Weights of a small transformer language model: 9 layers, 26.7M parameters.
Each number is 128 + 32 x the weight over the matrix's rms, rounded and kept within 0 to 255. Layers, rows and columns count from 0.

# layer 2 attention query, 256x384, rms 0.141, rows 254-255, columns 256-383
[[118 120 174 118 161 135 189  92 132 110 161 119 109 141 151 156 108 126 143 128  96 170 126 142 137 154 127 136 123 186  91 162  86 110 153  29 105 120 116 121 126 114 114 173 134 126 102 135 108 146 136 135 133 158 121 124 139 124 116 113 116 114  72 161 126 111 123 113 145 124  87 126 130 161 127  67  95 124 143  74 122 132 152  99 128 162 171 120 119 156 143 109 125 132 125  91  96 159 111 129 196 170 106 117 143 111 209 135 139  97 138 119 130 146  61 140 115  98 110 161 154 117 138 144 110 119 122 183]
 [116 141  49 120 123 125 137 137 126 137 132 199 134  74 162 118 113  72 158 122 106 102  90 143 203 142 164 181 127 133 126 104  94 161 134 116 154 177  82 115 108  87  67  84 133 157 129 100 143 165 132  93 169  93 116 138  76 112 147 148  92 150 160 124 179 165 141 141 104 111  84 148 124  96 146 137 169  96 131 154 163 128 136 119 125 149  89  88 108 126 149 124 133 118 133  78 189 166 119 131 147 104 118 120 173 129  69 156  98 112 179 131 135 101 152 117 114 161 150 126 150 170  96  90 181 127 153 125]]
# layer 2 attention key, 256x384, rms 0.147, rows 254-255, columns 256-383
[[171 125 104 185 115  94  48 112 131 139 144 174 160 142 123 106 133 119  91 104 167 152 101 149 131 138 102 144 130  97 104 107 148  93 137 107 152 134 177 114 114 126 140 111 112 118  96 171 114 139 169 121  93 166 128 179 118 166 114 150 138 139 163 118 121  99 104  93 120 131 118 143  81 152  94 153 199  48  99 125 143  84 102 169  48 166 105 105 131 114 116 118 116 186  83 163 139 159  88  87 146 143 136 124 158 148 105 112 107 147  91 141 114 170 118 137  77 127  85 138  90 105 113 106  72 135 149 128]
 [118 108 131 102 158 144 179 116  72 114 134 150 148 136 132 154 129 119  96 102 125 114  69 102  89 129 108 115 136 160 151 173 116 117 112 146 150 128 138 130 136 130 107 161 157 116 117 122 171 124 166 123 139  31 134 163 126 115 163 122 162 122 144 158 151  98 117  65 130 141 124 150 173  96 122 145  97 122 159 165 110  98 109 148 110 154 167 162 105 143 134 127  97 129 134 126  78 112 147 169 102 154 136 134 147 155 131  94 145 120 102 127 121 115 149 180 130  89 137 128  95 113 119 134 113 157 106 169]]
# layer 2 attention value, 256x384, rms 0.136, rows 192-195, columns 256-383
[[144 161  97  71 106 148 173 149 106 130 124  99 129 168 118 146  82 117 146 104 140 144 129 109 184 137 145 129 115 111 123 119 131 122 115 123  36 120 106 125 165 124 163  95 137 137 140  85 143 148 131 164 118 138 167  76 159 129 126  97 120 140 140 142 144 122 108 101 144 126 137  82  90 155 161 128 129 162 180 129  89 136 131  81  94 110 149 152  93 123 152 159 106 142 151 128 117 151  79  78 138 154 134 115 113 125 180 111 142  82  87 144 163 122 178  57 102 117 113 175  95 117 155 177 144 106 102  68]
 [131 114 107 134 135 134 100 118 149  98 112 135 118 141 128 121 121 103 141 124 159 156 115  79 141 104  47 141 156  96 124 149 162 124 108 132 146 132 131 126 125 161 149 168 111 134 120 107 119 101 117  82 149 140 136 146 119 116 132 142 166 125 113 135 112 109 123 120 116 114 136 148 162 147 127  99 110 153  97 133 134  97 153 186 137 102 135 109 123 165 105 117 172 155 123 112 159 160 163 103 131  78  86  46 139  90 111 114 136 153  95 140 145 122 169 132 118 113 163 168 148 162 130 133 127  86 145 138]
 [101 168 162 161 126 131 105 153 110 133 132 108 105 150 146 143 178 123 113 149 121 158 164 143 144 133 121 150 151 150 109  95 165 131  99 145 119  93 113 101 153  60  83 128 133 129  90 112 101 128 158 112 129 178 138 110 166 143 177 159 138 106 177 101 139 130 110 154 130 106 138 142 170 166 161 166 105 163 120 126 128 121 135  87 164 145 151  66 102 153 148 133  71 136 136 153 136 123 164  88 140 137 145 159 125 116 104 136 159 112 134 110 152 124 130 145 131 132 152 119 121 127 165 168 133 146 141  87]
 [118 163 169 136 147 133  97 135 128 121 136 140 135 109 134 148  92 143 161 135 131 142 118 125 153 134 149 106 116  82  76  72  96 102 142 136 150 131 131  80 115 101 153 122 123 119 128 171 121 157 133 120 115 160 110 140 153 156 138 179 118 160 202 144  74 132 103 148  94 111 153 101 158 147 117  93 137 106  84 171 140 129  97 126 123  82 132 132 140 117 175 136 162 132 108 147 135 118 116 107 147 165 119 133  99 139 130 142 140  94 126 164 126 115 144 135 157 113 121 158  95 117 129  82  43  71 135 117]]
# layer 2 attention output (transposed), 256x384, rms 0.181, rows 192-194, columns 256-383
[[ 82 122 136 115  90 152  94 106 164 133 133 168 164 145 140  83  75 173  95 155 158  85 146 150 141 123 109 139 185 116 167  87 122 105 162  89 183 131 190 179  95 135 144 110 149  89 132 148 153 120  99  34 204 134 151 147  78 130 131 144 131 123 130 110 120 118 139 139 130 135 162 100  87 123 120 122 115 132 160  92 131 126 142 127 163 173 151 146 181 192 162 103  96 142 122  87 111 104 111 120 110 200  85 115 159 166  58 155 118  93 171 111 150 139 129  92 107 112 104 136  95 117 133 172 153 102 136 146]
 [161 100 162  77 132 140 127 146 126 170 125 165 126 144 145  90 171  97 115 140 149  73 150 107  97 149 142  53  92 103  75  93  83 146 154 130 112 118 130 132 178 160 153 163 128 137  95 108  71 150 171 167 113 126 196 119 162 125 144 124 113  94 146 113 158  90 131 122  99 103  76 142 148 134 108 126 155 129  98  95 181 150 115 140 134 130 112 154  91 152 138 153 141 152 145 160  65  91  86 157 168  80 133 118 114 117 139 174 117 129 113 129  40 162 159 178 140 213  98 110 172 151 145  98 103 123 116 101]
 [ 90 120 105 116 130 139 145 144 177 130 118 130 120 109 130 162 113 116 156 113  92 140 137 135 129 125 155 130 153 151 102 124 122 173 107 157  80 126 136  85 134 109 167  78  95  61 210 110 151 109 109  94 138  98 122 121 137 161 124 129 164  73 139 151  78 110 127 153 120 140 150 210 145 117  89 124 180  80 111 155 126 163 193  83 111 160 125  75 148 130 115 129 168 135 170  79 171  98 117 140 108 106 141 147 140 129  85 102 106  96 140 150 118 151  94 118 142  94 202 124 104 166  81 133  98 123 183 158]]